Weights of a small GPT-style language model, trained from scratch on English Wikipedia: vocabulary 4098.
Each number is 128 + 24 x the weight over its row's rms, rounded and kept within 0 to 255. Layers, rows and columns count from 0. Numbers have three digits each. The size before them is the row's rms in percent of the matrix's.

# up: layer 5 MLP up, 640x160, rms 0.137, rows 328-409, columns 80-159
# down: layer 5 MLP down (transposed), 640x160, rms 0.14, rows 328-408, columns 80-159
up328 102:150132168104180152122161161125161128132159082125088140095163142112139119138112103139113093138138110109134106124104122142113123115114137139133101131133117098145131058103142083112123112158124167139106139120095178187098158185139149142105117131
down328 117:115093168136156127117163147130123137080147102141126131141127125118105126126161117125080107139156124095108158134151176138141113119119142121101125124156179117131133087151107095084130132145138136126099108129113101121080125124143126134108133111
up329 124:129139141095147137090113112115104126147161155166150109111163133125152070110140129137128087124108118086138121175120109078174144125121096101160141103187127111121143132111131120128129127131151125115138113109130136117102111133171114131102158143
down329 117:146147110094116100099112151113125114127195115143136103117162128128167098101124147128114102134125115141170095144122162118140132136111131112161115093138108087142118116148105111097159125092168142102098114153142138127108149109167123126135122150
up330 099:138137119130104162104118110106096141134128110103128075192158122120137087119087153143110102132110098103142152124143151116139129122154105121127154134118129146097140062123148124109145150148130135089121123158112101138130121133168145087171142104
down330 107:183132143129111129133128125128114118145115127098164088144130125131133096125131148156139124130138159151154094105153147111130124106132086135105155138114102098106148124143112159128190163138118164081142107155144165136153164145104125132168088121
up331 106:123159082159136180130166126128113185116085135146152120122100066121162120129134138124132145109137113116146133124156122136123132144146157107095117150123181167131115100149109064163115125138104139116182065152143157096117122111166151124145141113
down331 110:066121098062098109143094129158126097129123135142147144076169132127120125137092158129119126123097167100138123107135097131135136094128160131137115130108173114198123100085126147126110124121150147131114099129177115091132115109189112123106114130
up332 109:149138085082085117130151118164102131144127126137118118084122086129120133141100119147098134087162096144138093116110111115153134150156117115119152076146104116187116135153145123103158150126132121085117126154104165116144123158153158134123126135
down332 106:120121131098123125114114127147094116149146144128123108086152112117119119139112171159159147121150119142117137092158118119158111149144114083099112105115170105143120144128099096144112153154130109136104113117144073136120093135145110077119134115
up333 092:087124093143107134129117142091082128132169143083115108176131120088112096150165117075076135110138131150153124133129141122121120186099126124142119154125153153134114160114134110146150078115114158126123111123093086125123153149153142153119133119
down333 086:126102117116124124110084107129140086115114122109075131137115170144125124150130118148154102159132151140112165145113130146115143146155111137081123105095152097108114104130141148115098154140102105154094142159129140140137109154120071140115121111
up334 098:105139165129128095114156141106156116107146126089163135131126116121187159122125151138120155138135130114131089181096147140132164123116093115150134112135128173134150191161187136136139127127129169125112106128128142118123083125123127100106117084
down334 097:068118129152130162132127116113121135147159119088145138114137139076097101142110120137140114106149119123122136148144147124118140123173136170179125171163129104092095125118115151121116101136069099091097117149163131157121181147130153128109137197
up335 092:142131107130130142159081156112112119101169107157123129165130147131041135155112131149126136112151146121105148123130110131104120111151122121179106117110131114096104158125135130073093161153162136095167143095106118098118122072110158124090121126
down335 090:119099147137112136126109134135128141110117098125090133095096095153144147138113122119149128159151135103102113131136108110115165128125133117111174124135057149164160072156087140101126138131106101110133126160158107130115117154109083126143097137
up336 103:118115149129126127130150119165084156150132094118080126101112146141131160125126103094104121130103090166179123124113157116149124136104122143175117129141130163172101133107137148139122161115122124140090081126087095100134154122166108140146129102
down336 103:128121122116080149152107188131110119159118143133131121126130143109141100177105147122122122142143118115145110101129139122162154136115087060113119075097116127155115137130133118145141113143099164163095108170095106117093140135206131143170120152
up337 096:096112143116120171132107117172136101116104096117114130173127093092100116143119131121117122121150162148129119111123101098128139102164146097136105124127158185142147112110143110144074130133122146123133113083137144124154117121142084122177178139
down337 095:117129107137105122125098136108121155126167123098115146145125126137127127124147111147134103162107139123144081088150091152129147106089116126133089101125087082111152115142125141121092124166119121126105114148080143131109161145179121124134105119
up338 095:127131119141105142140132086122088157156120146149111204140135132145104149150110128152110124122076139112103120120111162134142136119133120135119104111125091131066099194137146125150093098151125125129085123120143136142072162136111134134142092137
down338 101:107113111093136098166117096106127143130159141092121142219123167129130118132101138141159113165085093140111134117133134164139134127113107105095160141098187118103130148123120142100102134112114127128133157121107106144142114112140137182122115108
up339 095:182146125135129156145125125102136084094137105132121146126106140144107046169153089144177151144099103102142120107129123163145129156149155119105139127106104126141117179126116112136139146126092087136093149121108147117187145117132168089142122160
down339 095:120087153121112138127110130129112109104107145162148141093116122151174165116108151140151094103128087166139103138084129165134130132108106155186144093152123181089148150167132123108121100096130083144115126127109152105139189101185145141099169148
up340 105:168091079105125125132100145124151172137116137127168080136116144108130135130137067134128143157178093171111110157149150123088131136130118130153134154126111111140095151171146143133136093133132113167119108110101133150125176153154140136098149140
down340 091:135120175113160153123104106129134133116149126111121143185174139146142142137126150113119149158100160115106111120113166142121141127138154140070116112087083110128147128125117131123139138086141107143133149105172171135116146121180114137085164110
up341 100:115116138136082117114135124134155090160099159108117111125163107103132162099126128123152150163145162137143074125107106090123109148091132110136133122147124127138108103130104076168157134153143173123093127097170136105106128125106109138110047156
down341 098:143101117113152138111120188135081109131136132150095125158127102200153119129124105107112111122126104118111100141154145106135151100097149152117084127083119111119149131097127163144098158126157075129088157137109100116153119171121123138156109127
up342 102:152143120096150133106122118112151129110152116151127132135127121153140132099147172114116089149130092128126156098114142087093104138160130111135102128131080138161096120140141134127070149128101086123142156108112141109178129126151132149148133108
down342 109:134121159149116131141094117164121105152153116153132155112179083118173121150104121134110122106119158102114146148107145100156152093132184126128126115127110120144127153112113116145153159099133164135100113139174134157120142133162158141157120104
up343 099:109107091083087102047151115132116124130137166105143088114082102133104136120125110088162111113146111128184149164118119115179106096144152152086092174136119174128127125127111152144136107137145146181159120124108111130108100133125108141128122098
down343 084:121123147124126147190045129123129091103114095133107116072127172109132102153140127137126119164110130119132116119109122101103179131113140106140117121082110126124152159125121140079121135130095114067107125155170122142151127149129104099154139157
up344 106:132170067092110106128119109145167097082128136136115119137103092126155108168126108078140135165155151118158124137140121136127165068116142127093115149130105102147093145125168111104157125160138151090177103137108147164168110141139075154122178162
down344 086:119108167146135136149117098114117159137146137102111123140102133122131139105149141144124182088141126142125159140102106096149169146148137173129099143135100137111183130139118189138070128138132104158189166141141080135153128089116149142112139140
up345 097:139118139122144164128124116101136138077107116146122106103137139122125103117146179165103121117120075118116169147108078117124148112107152080150123153118115148121129151116107160130123134124148127129084110156108141115102141120188111105125094171
down345 084:140150087165123119125141116121151147140113109100065104159112107144113173136121100142115124140168113136089094132143125152112168130126170134121154176131119140142105131055157129136129097104114159142188177156154123141118121113089104156129159135
up346 101:122142118120131135130157129141169129156083136101155179127166090155121155137087125126106099166096151114182110098090089148163148150142132114117140164076148159163165117146168151119152097179142136107127139142095094103108133095163128161121129121
down346 094:133133143126100147105129148121093106127152120154094068120117104112095122123122101110143097149197102117116158116153107095081137166148150102155126115120160073119139149144098116099126167107142118119101129116139150120125126147099191119156140139
up347 103:121179094129113121114113153075183154098121114119114098159157110122143137120097128115131124167130158115118134160121156137142123143114161111137163132149101114139122152137108142134090174124121152136130085108069133158164116095121087138122135158
down347 088:118099128142136133098150114138073121106094131129129100143116109135101114142150075148144151143153097099071141135111112120083088142124127158122130111150169145154128116120108092131148105138072176101165130119135073157142168091097123092141164113
up348 095:130134105134139195115115130133121131114173085141180139101111160097102145109108151173162147147127108139111136099176095103096163129144176125153152115119112104124094142137121116086103187120128143099108155168175133158107115118139124115119118108
down348 090:127147140110118071154128106157131108140113147119105123162135108120139121152151111118108103108114145107118121161090170174141093161121075124120077123123159140105146099102140131138137076119145154152147110079077142121137167129098118154112158163
up349 092:108136087086111097096087122143122112144138132150157128103115094123127140130123118131084120180112154177143121113125143084136131162138139106149155117166128133182151143148148147144127117073084117125098158171100141166120103129124158140123122150
down349 089:145157149150121155152117163086103156138082099086113119140168127120137143115165120124159151085169141131136089118122130110134118095162113157149114158120098127110124111115150126097125123154156132060117127130116103130132060138098132155166139125
up350 093:169135146163098149098130084119128128112132135146190166103129128126152125123168173135130131129183107110107106108165079155123126137148142100143170142140125097154130129138159135076091118166163094100085114122142152116141105121134103156085138115
down350 109:085165122127110093119105150135105148112110132099154102120138123102136105131190128159115166139142135135150125156096114127117169115115147101094115144085110153144127135149136096147108137126154122115112147126107088121098125134091082100143090123
up351 104:153112126116107137151120133148102102124106143143123119080113125150109147172157120097112154156135173149117136110138150099134149136160114135146121122102102177123116115130126092084121128132144159127203095142105065096130109128105115119114104083
down351 091:081085087139105085126147138120178141122144069129119118129154123080159129144077110149190117105113091121110131159106148148095102118146111083146176150137126130132120145130143168150100137102119142128115098097133100141127131108159078151163137135
up352 100:131108101077118146099138145143096191125117121120147090152136112121123121134170125099114150168133140126107121098143144090096122129134100102131148099140153146124172122143132115119107117136108126107136176130172125120169122123136104121133133103
down352 096:094172143152129076154120082147124139143098115101112111129132127107092138156105152115124131121131134143122126124113084133135138120135104137109117108117138139141053137163156133160130208097141126140154110122096118163146110129128122155103095159
up353 098:166148093111148139117141144100162150104119156118079126130116146104135144162089143071146120130125150115131153142202099151142114138144138124114093135155125156092116131146125112150152102146123098138107133136117119090119130128127140123123161123
down353 112:171133122181148135125080155179123112115151140101142095148123120158148165131143140138138082142090143114121111166152098097149139080167108130158182097126104140112099117107110103110114113113176100119164107103116129133085162137139157133129110156
up354 106:108086133094152122114125149123119192119092136133123161163135147125085075165169110122143172127113116080151114146156135147120137165150123109149136109145172136155113133118163129133160072082146156134143121090142137110132123116116108113162112118
down354 094:148140149125124162168149175139145114122145149115107117107123120120170133122144147126132072122128142156126106145145109131144125115110129121108131125163121141110118110128130142093086139159105103147139126153166171180134140125157086119157150144
up355 097:157124138123127110128148144119112181133111146119150180139128082110121085078126119134132098114127155146115125084147096125130138137070138132147130147168070100144113126140108153147062125159132145142115144091123109146107151135099148121127144118
down355 094:119107119145117125116141114121134130156102145150169126076143168145164108137099159130165160113146117135111150129116120113180144164129150160118135111144180112125139124084113112097124138053139153108142150104143155120094110140136117169106151116
up356 085:092140116116170109087172119123125083129172133140130121133130125102103149206169169150102153129115160112131128172083095088097129129098115129116129124126099110184159103109081186135151138128156129167128131128151131125151118100123124126101104101
down356 086:141115145085085150122084086087116121106132123135155141120110160157163129090095092161145102117111096133122120107169164132116131135129136115125144145138177135106114115145166096117110097168119125092071076115141133146145167159123163111145106187
up357 134:115155132146120114129110113128145122091137110105122111145138131151092141111127108123131119138113127099145124132134163149113141117156140129173112147129174110155121113107126097174146108133131164150111083094104146122121122137145117139111148139
down357 132:108125108135124112176117138132132102116149154141143099161165134130129125129118107152109128111079138125132137178104139132140076131121105140123099113122147114137088135071145101114136137127147158132147179104139104073149123114118137126120175175
up358 098:112135113124140135095139118132128146185120126129108143128167095117142147126153114115091147130153154091143158089122186138130129127088129143174149119111140134155126121119120133179075133153098098135120148092176149160137123151096079108122157105
down358 102:157132130101097153147139101116142122089147103176170135131171126130122094107113142126167146131117119111097130135087176134123093100164142107135078134164099139106158144117088104092152162174141159159162093159104101137101133108106179186142118137
up359 096:199130122151129157129131104158134107149146127101139130095147114184157133089131129144113135127160164096154142149130117141128152135099097126123138137155152082151119113153126122142125130109149138092080105132112114154149126177111112095179135115
down359 095:114164139071109153134152128136106067107136159130119112204111171187158134151070137120109091111127119119178130122165113135081093153131094104158134144159151082120129142142125138121119148160136129143143121104156143137106129126156154117144091115
up360 094:114135136154107146094131137148115132097128153119103114130135156103144104105122110135129102116154133088129104138136141086118156108146095124143097172122186128135069133156117108117089132158144100190109111114138123117116140137131140106113063114
down360 095:159102134104119144151133108149169108148104092110115127113132115121118120126140169101117135142146135147147151132130103164130128139135127120105100084131123127175165139089096148125139113082102101126129139131152130140144120067092140124123158152
up361 113:209160118135107138148168153149117139126136091111163094103151094114120066166117119094139123142126134125119141138150096123147071132136152121166159140098119123124144112132144132111099134125128100123150117146152126143134143131118121176140086143
down361 109:163116143124103148137135134142163119116137117148141124124160089091096066134123115154079113114118134112173131119155137155139099173102126115109137106113109147105135077180099119184101091128123073133187166173135154148113126107164141147160100110
up362 099:125094116141164107125175148110153157091143130135143120138197114130135145106130128107155145131154144183110100108092113106138138147144091129141159140133173127132172181139133152134140079135081123100125090137144104117157162119113138110126115096
down362 117:079135120124159140082133177160138161101144110117073169140165108171127139137148153130083133157117155107117141129100132132120117125146132126179155145154079117150114140156102113117101104149103154096131120120080108122104145140166145162121117118
up363 098:157155124126112085133172091136048142109150151131139141084101149145107135161132136124124114118158145137171074111172107095105128127135115110134093116108158125115153069123135151166163127128128170118092117138109124088145108153149115081107109158
down363 095:166143118133130091110152119083113156132153136145097144136107126108148147139159118140126092096120064140136152109121107158083152120145151136123155098110110086103116106117115156144164084144117108162072147133120102103117135105137157090144088142
up364 109:169087181101128099140119147144148132132173136136124128150123148123130113099118147139124120125161136103127170119106095103174142125120082122101144117167100117114106154167157110150141136102124143110123131169121122129077088140147139123161091108
down364 100:142122140071152120090140157125179105123170138131167135155130112103102124101112122118149152134095117087146161121124101163151138126140110118156113125145134131150134175136151130147111142100117083151097136149110114119121134142133130158146119141
up365 103:165121175147137155119114111161151140143132123134156089114150129145140112157115114110158165129151137129109121119169080145162116127114105137112116102137145171153105148069115138133109106113176146171128104101136130098136133150097091114116068144
down365 111:103092134100184145140126126101126125133147149100103092101167100115137105082130128135148111139162084155099129136173132103126170120136100127115081124129145173146167140083156132090141116096138119144119104101133155087113132190103102132111081118
up366 104:149131129119130135100144121112075107122155121126141100095104162141173130161097100168128118153125136131151115133119145144124124139119114133135158125151159114124148108130108138135155165111153131104102083113115146104122123084188118089154109094
down366 112:130116139109156092112095122128151146152154124122112129157158118151096119124124126087108094148106126063123128108138068089100090145125189103167163136127154174160134120144111157113094140139127133142151132115157150109117162144133156099107124099
up367 097:129160102133126146118132138142130137149110088145116102168108111123145170164093100113139181181096156126105107101074156115115128136131105145077173128140135084130108105163117126128101129150141148122126123148115143155111135118093073082100115122
down367 085:082144149146158116147111110122118130120116128108129116075155109110114141120122160159126106103124084133115099131179109083147101113125104132175102174122189150102124092122147124116133130124126109137155114083126112113175093150151141149133134163
up368 102:144081110086131137152149137113178128083161110084125149118152091130137114110151138145122141099122114180166154123150149165103093085147137111117111113138146141099100173176119116094127132120173115132146115165151153131154116092156158142139142089
down368 109:086136114144087129116119119132158119171108129111074160144105116127129129152129156169157143176103115090118135106134160117153148111143130092141150188123113183176150115132098122115115145077133109097118158138117083132139142123148109140138140120
up369 102:123110075145109154131104152142131096103117177148142134138104099143148158154114124114093114130106132163100130092117130077151126128130113105168123133106097134124100156167087140124125130148153091150113100172100143146140131108144143101138116124
down369 108:124137086108132106114135130105128124145097147160072125124135102136114104134102151117120126129143136123119137125140102122130178129112155144128123169089130150140102170076090150111114151107118149130128150105138110175129148178183128116102152154
up370 108:145113152062127076100107145114140116129102104182160128083125155110123142123125161120121114141123156139111153124154140147133140107147106093147099150174146091128115115107140137145156152103107122147121122148139105152148170143180082126133142148
down370 115:127127149140098116142130165124147134138093146096162161072087113137084150111111140144154143144114125119145131098135150151134151120116135125171105136180192116104132123180139142115115149131137086065167139172126118162123139116160122156119136109
up371 094:139156122128119118114105099122129118123147151130129149106121103122118125163112111113138148126139140160132138070137093158151146156129162155146151104131144112154095151132143145128130114105159142137100109128118116107124170164138136156111146150
down371 100:155166127155102109122133062120111099121159091108149110133127134155125136149120083111120112131138128119149120135119147129122132127128123110139128096142085102132124135187085135137111129135151106112112129132142119153086144114109166166109137153
up372 111:159116152128113120121118101158164091181117120116126145144147130079116106145104111157125183132138170180155106104128174144105155150099144143123113096093096146142110128117124137158121099135142128122129088109131111144115121115117144119095120165
down372 114:119130136135122122143119082134118120089083137130119103136142121116130101094099148138094137171111138164105100109113163104136084140119133163152134131082087156139068095118110127118093113101153146077127085132104151164082138143114147121167114121
up373 106:110159145135151151089101129105096086163088131117151137121144132127162104152164084137127170131127110137132093109119125125122143113123084174125139160128158143178100133091113107127142120148108107199146129122143134118109140134149090172096099140
down373 094:121084082141124122126105140104137106150111142095134129123110124142137141156130107143160132133152134106106126121109128132137101084117150162123140146138125089126109098118160145150095160132132101118133216143179111138160144133126107123109146124
up374 099:144069118151145151132130137140122142179077124161153174124109142091119163075133156142138116122096123150119090132111107125141148117129172114155125126099147139163099096124130099128109119125139113160146100139148098116135133157120105137122125105
down374 090:139104109189120142102115168140070128138154125092137108140098117117096114073127136128144106106145083092165109085130095134134124140126184148126138156065073127143125134106146107120108136108126163125138142142147143129123138079117121144135143173
up375 099:099126149186141142155146136134161122137136114142074099161132128104130115111138108077140121113134149138154083143174091135131121146140141139131101154152141103128114152115130115083186137177131126095142135127152147133116136131148142125109089125
down375 101:093121113133109115089121154137116120157126115106110146150134121085112122144133121075182112114149138085118111105150130155121109152139137115143130189135111128154162142133102096158165121097113132130103144153132126157176110122173102129092101121
up376 098:085151110108155158148123140115099177121143088104135153185144108117145134115089088154112156177117132150100103150072104080133152150095127157174130121125154122118118121112127161154172136134111131130110104112123134101109118093132171118095132119
down376 086:133100093077130123118091124109135074178129177134087118118081146137152117114147144066132138094119137065170160136147079132107102099101113110118113123119122141123112134106095129166127100164151117101129137159122163110116107152147076113136138130
up377 114:132069149134115163124166121166135129125128126076087121117157119080108114160128186109117136125114158158127148121119150152102104122142140134126137114127148110134095114176153147130131125141140139136101090135191134153116132162162121128134122084
down377 093:100096129130114165148103159141125163152153131089110097107137134166094167150106116142141121124131127149144135077152164155110098083137138161146129137126136097119116125141138098112122110143119095130148103116181092128178161108151166155124120132
up378 102:130130129119124128099160134122094172103097125126098134139113154108118122067126143110083104117156119165113076160138117128125107114129120133126051149119083133152104090160132120135102140135144119099077137103164145127102077132107143165143118141
down378 113:166105100119146138119129140136110149090123129143127135148147163168108156099109127169138113112120131143094180154135094116107159163140110152138113148114138100147137099191118145140123136099148124131110142125161149122118176120108138111136114110
up379 098:169140125106105145173131097138146118122143106137118154131118112102104087117144126129134111054119158095086103147121120042124146080118111116120117143107116134156157128089108094132161153134119142114074102163137101161119115118119124130109155106
down379 087:105115106123139133123153129080131119112128109147096104116090128172150156098100142140109144127135135070136143104085120131119128104156152118131133108105116121105165107085141094095134152102201087114130130100109117138131126130135175117083091107
up380 087:077113165130122131110184114138123156127179161123132119101109121131126121102136112103104164138118109121150132156120081095138114152147127145106104107121170140142181154137160112116092123127116087115091110123108101151135165156120106131132080102
down380 090:154162102134118167120140127123146124116119098142116119133142094125127143129068094098140126116115133162134130106136110151112138153121141113128150139112117111139097078113114121106158129188125143140144084153130136110137165133113176111145135130
up381 097:129124129099111135133110168104123099131096124117143142141094111137142137131128141153130103106072123161129136133136130107149141124132148115131160082161182151096128135094171124138126071157138087132059114161093144111114146114124143110116115131
down381 099:132152136147181109110121192144149126164096137096110115129153094119141149158116135089148085118095175090088125125148146137110072104126179137114174106121168134134104074084129142163167130161133127101132172129147118150152093161133146097126136159
up382 108:143113131073101086083125111146144113156172149128098123122104098110144152149124132134108138120134150152118123145135118157153139096114135132127122113171118076134132166148176149147105144177129143158101151170149113165126146163120152110127139104
down382 116:121164110143134100135129118146154117109113150135112114127122134126122137157173121110166155125088154115099119089124112128118154124140122226099132107087102158134131102175112135156094129152119150134100140143141154096145150118148138071116103166
up383 099:115088123049124113125121124115095162110174081120150124112143104111125162139093108177156120162114140167107133164120144157134096086124121119165121145151121111113122119113149138112130178121137138152102141063129118071124085150143151136163147088
down383 093:116129133125118096154124120123132117143110108125157099105127089109155144090142114140134116130152118158109117132086145133091165134087137083104094143125071135112209094075170145161099106155119095116191138131124147137128191134091141115137107148
up384 086:100082162137159149132093121127133154134111155112117119101138115100091114120129180103084139125151130118157137108143125104142142128119121128103193134104086116155107157138126095149130137156123121118123142099163134171143145109096137113129100178
down384 084:109135112150128116164145165132118097122115125186146121146173137141144136136095101108154134120148103117111161158134113147124130147167131127127101168158141121097126100142135091104075102082149116113156120159096120114128116166140124151133132114
up385 097:156119107163109128118138095125127122116156126101144124107116143145148140142132161112137109104137156123117157135199105114124124100108127135130116183096101145141141158127138104133118091121129120142126101078109147101131144119169113109131101113
down385 093:121087123142134121107142157111124111138162100142102153185099144146104163143138153123103090124127114122141122103057120158098144134109123143158130131133162092140135129092146178122123145117128135091121160133184087134120102122111138109141156132
up386 103:130116142140128124164120165149155165081151121150157137175130100131159122129151099130108104131121130109089110103161145130156107121138097098101130158147117131110118144163151116104100093106125115138139106150106143114154110166134140107136133115
down386 105:105163140177127107122126132148152156110154106118125130127101094177157147118143142120116130130190117150120097123125132097130081133119147127099158122166143105103105137142128140107139116126134097134117069165103168147132136130139090090148137125
up387 110:099133169157123127133123072133148112118126119129138083163118100112099147120060100150111132136170151132125164121115102099139140140106101129124095133136132145131156059133118098080086117174160122097117092113101119113135128157189084141141133108
down387 094:056125146143119086156120119131170130157140132152112132109124111136148187151095125162145122109111130116149149134103121085098101159150128126122105156083139113149144125133090140131094132157137090115110154161100103131127115122155095127148121175
up388 098:138111131109132125112139137123126137120131131106113120119092132087137098158116127101152098155138143148154149154194125131112151116130132169126162098122162185131136126163139152089077164138111127146125119143127127130115114120120149133095134109
down388 101:151124125140110116135127119153149108094146126105102114120145161137164175112172150122173130103131134167099111148108114141134122103116114093134140158112097103122166147115138140143124098112172126122139084144145110169137096117126115145120127143
up389 107:139131136120142113147151107119129113120133139142132143101152130137082044140108106123109133159126097120120121061124137083090084168120157148112095175134158112095110129141125102136132132120084137114136115162163126115138131150137089127108138146
down389 102:139152139100123125127084150107116118102134117106099110147159124163136118128083143125127120057102150135149138120172130123100146137146121130102085134107211105184134100079156111165120157141156134140112120132137129180149116136109096149145153103
up390 098:117101146146152112136135105127127132114108151139142109101119102154120088183127104135104097133148133119127114123160100096175161105143134160146093105140124139170155107165154110166111143079121124078119148125107144160224144132141146074174160138
down390 108:131098166156136142099140121131126147158161134122071192147173107114108098162131094122104135111112121092156190107134120110125130115142120111123106149141092134105115139097094169139105143153087102158108122149179154143128136113112153133120135158
up391 104:100180167115146149097148110112123108120115182146141089114112060126133127162112122145114128175112132111112155151176146147164138149107145097123125122144118099100124110160129113171106132133159121107108121153122133125146128133117131125144137145
down391 104:129089087094127112167107155097125096150109168175129106094112153141143156154157117138103143149145143126116107160129131142123115099134107146098115151121149116170138121104130091127092128122153127129099105102141154123129161128094140126119117113
up392 098:137086118118126135118105131145117146143081159128140110110117144119154156133132086136113100175166135084152140142097175142106135133121137148150121152087156091083108118169150138115121181118115134111162121097159137156109107147139139114113108123
down392 110:140159125144143105110137108133134109127133119144175136141121090110085078180137110114099119148133122137148141122116141141120082101180122142086155124134123127129160097153145136076109129120130119165186135124137111126115130096107086113112159137
up393 105:141154131125135161149098119168155151088119138123154104140162145099133161102118090123131110150160153155123118119073084141150136146151132088113113113160136109156113133124120168141139100139135133106106121136145109150093135180166086131114115121
down393 113:127117121128133163171145156144109144104149148095086155104120191145157137115147121116133087177093148165133117125157141126168145143118116093113133123151075162122145133143150133107121108109117104128124165130115138097150154169114112156125113136
up394 096:096116127148151148111130093140138096130170133152172141127139139151140106095087098124139167123113129132143149109122137137124137111139101198128140162093125098095132113152125133122111158120135148123131111100100106162086145130133093120109116115
down394 095:124107123136152072159156140098100155123159172116155120167180176150102124144107083145115115124108138130116145131107108072118092128111154141111058160139136104127125132082128144164088114135161132134132127156115126141144105121099156084169124134
up395 087:143138114137115132098116124105122116154162161169105116121109145142132139118125132124120125108138106118111159136142116123160155104151093162148161169083121138122078117120153053145122155139108125145120118123178136130090136144125155151165120146
down395 095:159127125126110105161159152123133137116127168141104118174131099179132134116146143147107144135110136146138146077121139159090101145118140135085148107070102183112130098133160154153138125146142141144157149136153124115084137161160138114089113114
up396 095:171147101073111128118118146130108135113139101129176160170156113112114149120132163111174133112117152125132145169145130099129099137142109125130112167140150081121120162139139118129100138142114060140142112132088159118146149124190140140122152156
down396 094:166141145090106157102146145125146183105128084073189106146140133167126155120120110123153107101173099136103136137104111124129123147101117129154100127094130113115144117123100101114130138120091117143164116133106147186149087107153115131121087108
up397 098:119122119094109128131134093105148141131089116156104140138135114181132152093134118098119155141125169066118123145117097143126155134145149103157140159167156125113095132139101120120118148162109166123094171108149133107096090119118080126150102136
down397 093:132103121112123127133120128136140124143151109092128149128124119099127121127149114139161112114110146117199080094121116147110149187171118128168145125116104127113134164136148171116151125158128138116105113158156127139118135133141195158147134128
up398 106:159161118154152100110114112145132139102133106134153174184129112161117118158083124123147103109147169112160066142146116142139145131136135122104119111132102130118179144155128079148128139132141121134116103144127124166143091127104154131099126062
down398 106:114183152167164105122101137125141127113143179145117157085132108147101116141128121149138129117114140126123131131172146129186107099129082148104123116125185138170121121141107148110190114092143108131138085117090127127103122115116133106122154100
up399 096:128092095141158137147138127126124146151132128128158114117118157084109123104107088103133176139108111133134135098135134100137141138150075101155113102176093143120171123150149083118099127170128131095108149169120166117161149125096118155140138093
down399 097:092148141134126156138131077112135168160119143055092126170095119088151128159118119116119129087077142117116129131151122117148108110121160165113154166087140112125104098118094133123079134108118150139114115171141117131149111149169066122103126174
up400 098:133088101103154149110131123118102123096102132150149168144121161085115100180155115114120120180137107117124088115122160154132124141149135100120153114118132145135138134158106141110139112128133083147141157076103151158166090116140075137145098114
down400 100:107142115165172128119133147121154123146142136137155074125168104139126173125070131128091111134134143148125131157129144096145153137149133115089116143136094130167099147123115105156110125111117123086167127130101148097116176115149140123132124136
up401 109:159113178085184118123129098145169179127143138135138148175137119118143115122130146107129097132137192117145114149125094093149112107138130120113135154120122123152126163158164108144148122157102123131146100128168134096150121152096143127112149142
down401 095:125105152111127152136114123121093119155097143145125137117147118106102151146156170142155108116126107088141122117148158144128128140138132141179122113137099152138174134136111116140141115149117102127122130147089070131097120108131054151143108092
up402 085:129106130090125145121119089098128121110161119143097155157148119136122098140119118116082113127153161160098104067140110153149132139145153126112151134122145094133166090135135186108135116173152158103115147107133150174113096146121104102187119118
down402 093:111161173089144164144128120088133147123124099123105140131138114081119153140107165114121140124117182128073143111152133135151156128143088163151104131118105118115109091122105089105098085168149129106105111107146130171087140129142157094144121119
up403 108:149150101084083152098128118141119152110145145173125141115136110151112087146100115141106100145102152126151131103159133118150142114088109140099117136153103180176136137148168155106099094149173095103163139105120133125167142111091136174075129116
down403 104:117125139139110135108104123166148181156097139150105114140128135139112112159132144129133138127119118112148132078126136135129130127160147110134156127142119135130140110126093114109143084149107145115187170134132097090126141103130090141131122111
up404 101:147119142187140154083113196126083126141090113140111120145126083132122131158151135129141113160131142107127124117107099127143125062143125134148159096122121127161125066177118099109133139116149145085110088139092083156147153124120124136121126100
down404 107:097101147127167083117118162138194167125141172145099111128130115166133159101079095118087096114139093106129151100108127168099144136122164191109146153112154125143147110096169158135102127127109160119153146122115108109144150104139102155162145167
up405 100:111139125123117132114123136173135161135133095135109120122119144161146107111167125122147128117105176158118142162113090116122121141182115081116092150159173163146132159125100126104163163100117116139158099149115096145120118120096163123126126079
down405 100:108156132120136108136125086152162100166160151125118122088098155170145113113131114110160164092172136137142123116103146152090123112120140126097123160162116115165150150180191194141119147133117137132105142112139119134138093115147141124126092090
up406 100:122130143134117097152151192159108125103107136071123128144139126141170135103158124095100106172156106137152157125131115142141147208096156133158110100170138116141132123122157119121150124130107128109171121149154113131129065103088136167134168082
down406 104:174128108136126108038120165097176137115109157098144139165127156121133166131124162108157127132150137093135093129119082103136149135115157166125154137106127130152105114093145153142158116111105148116123124112114116140156145135169124123151109195
up407 100:169134142128127118138106147115097152073082089084161120132117169127157138127125151171104119098132117113140142146146080095162150070170116119122116165116138160131103116149121099102122153127141127120120120138117121142111128132177164112153134079
down407 093:128104134150181125171107112152152116114114114158158137207146117130118180131166099113112126113087160106131131151135124152152164144107132126109132099143120144152138121091125134142111102128139095138128095181108067161139142151112129163150101137
up408 092:150094138130107179159139090158105184064147127133148120136140157109134155139151107118128187127118113153144119122099118147114159146149120123136138149131061152105114151147132136124136112147127142127133129114150109129144079101148140105110121166
down408 094:111130098110177155106118163139115138149125118119096181111105108124135111152122133170185132110093116082112138126116149112104129132125137105133148145116119142111173132146143133097126123131148147157092106121098179155159101129169111115106130099
up409 100:104110169159138156095101105091153152102138079104120082139128107143092106152130102132101128142147110150123134147120148124127109135130140103133181092141090102123105126157111133138158099107112135115165156107106165144133110119148105107103137141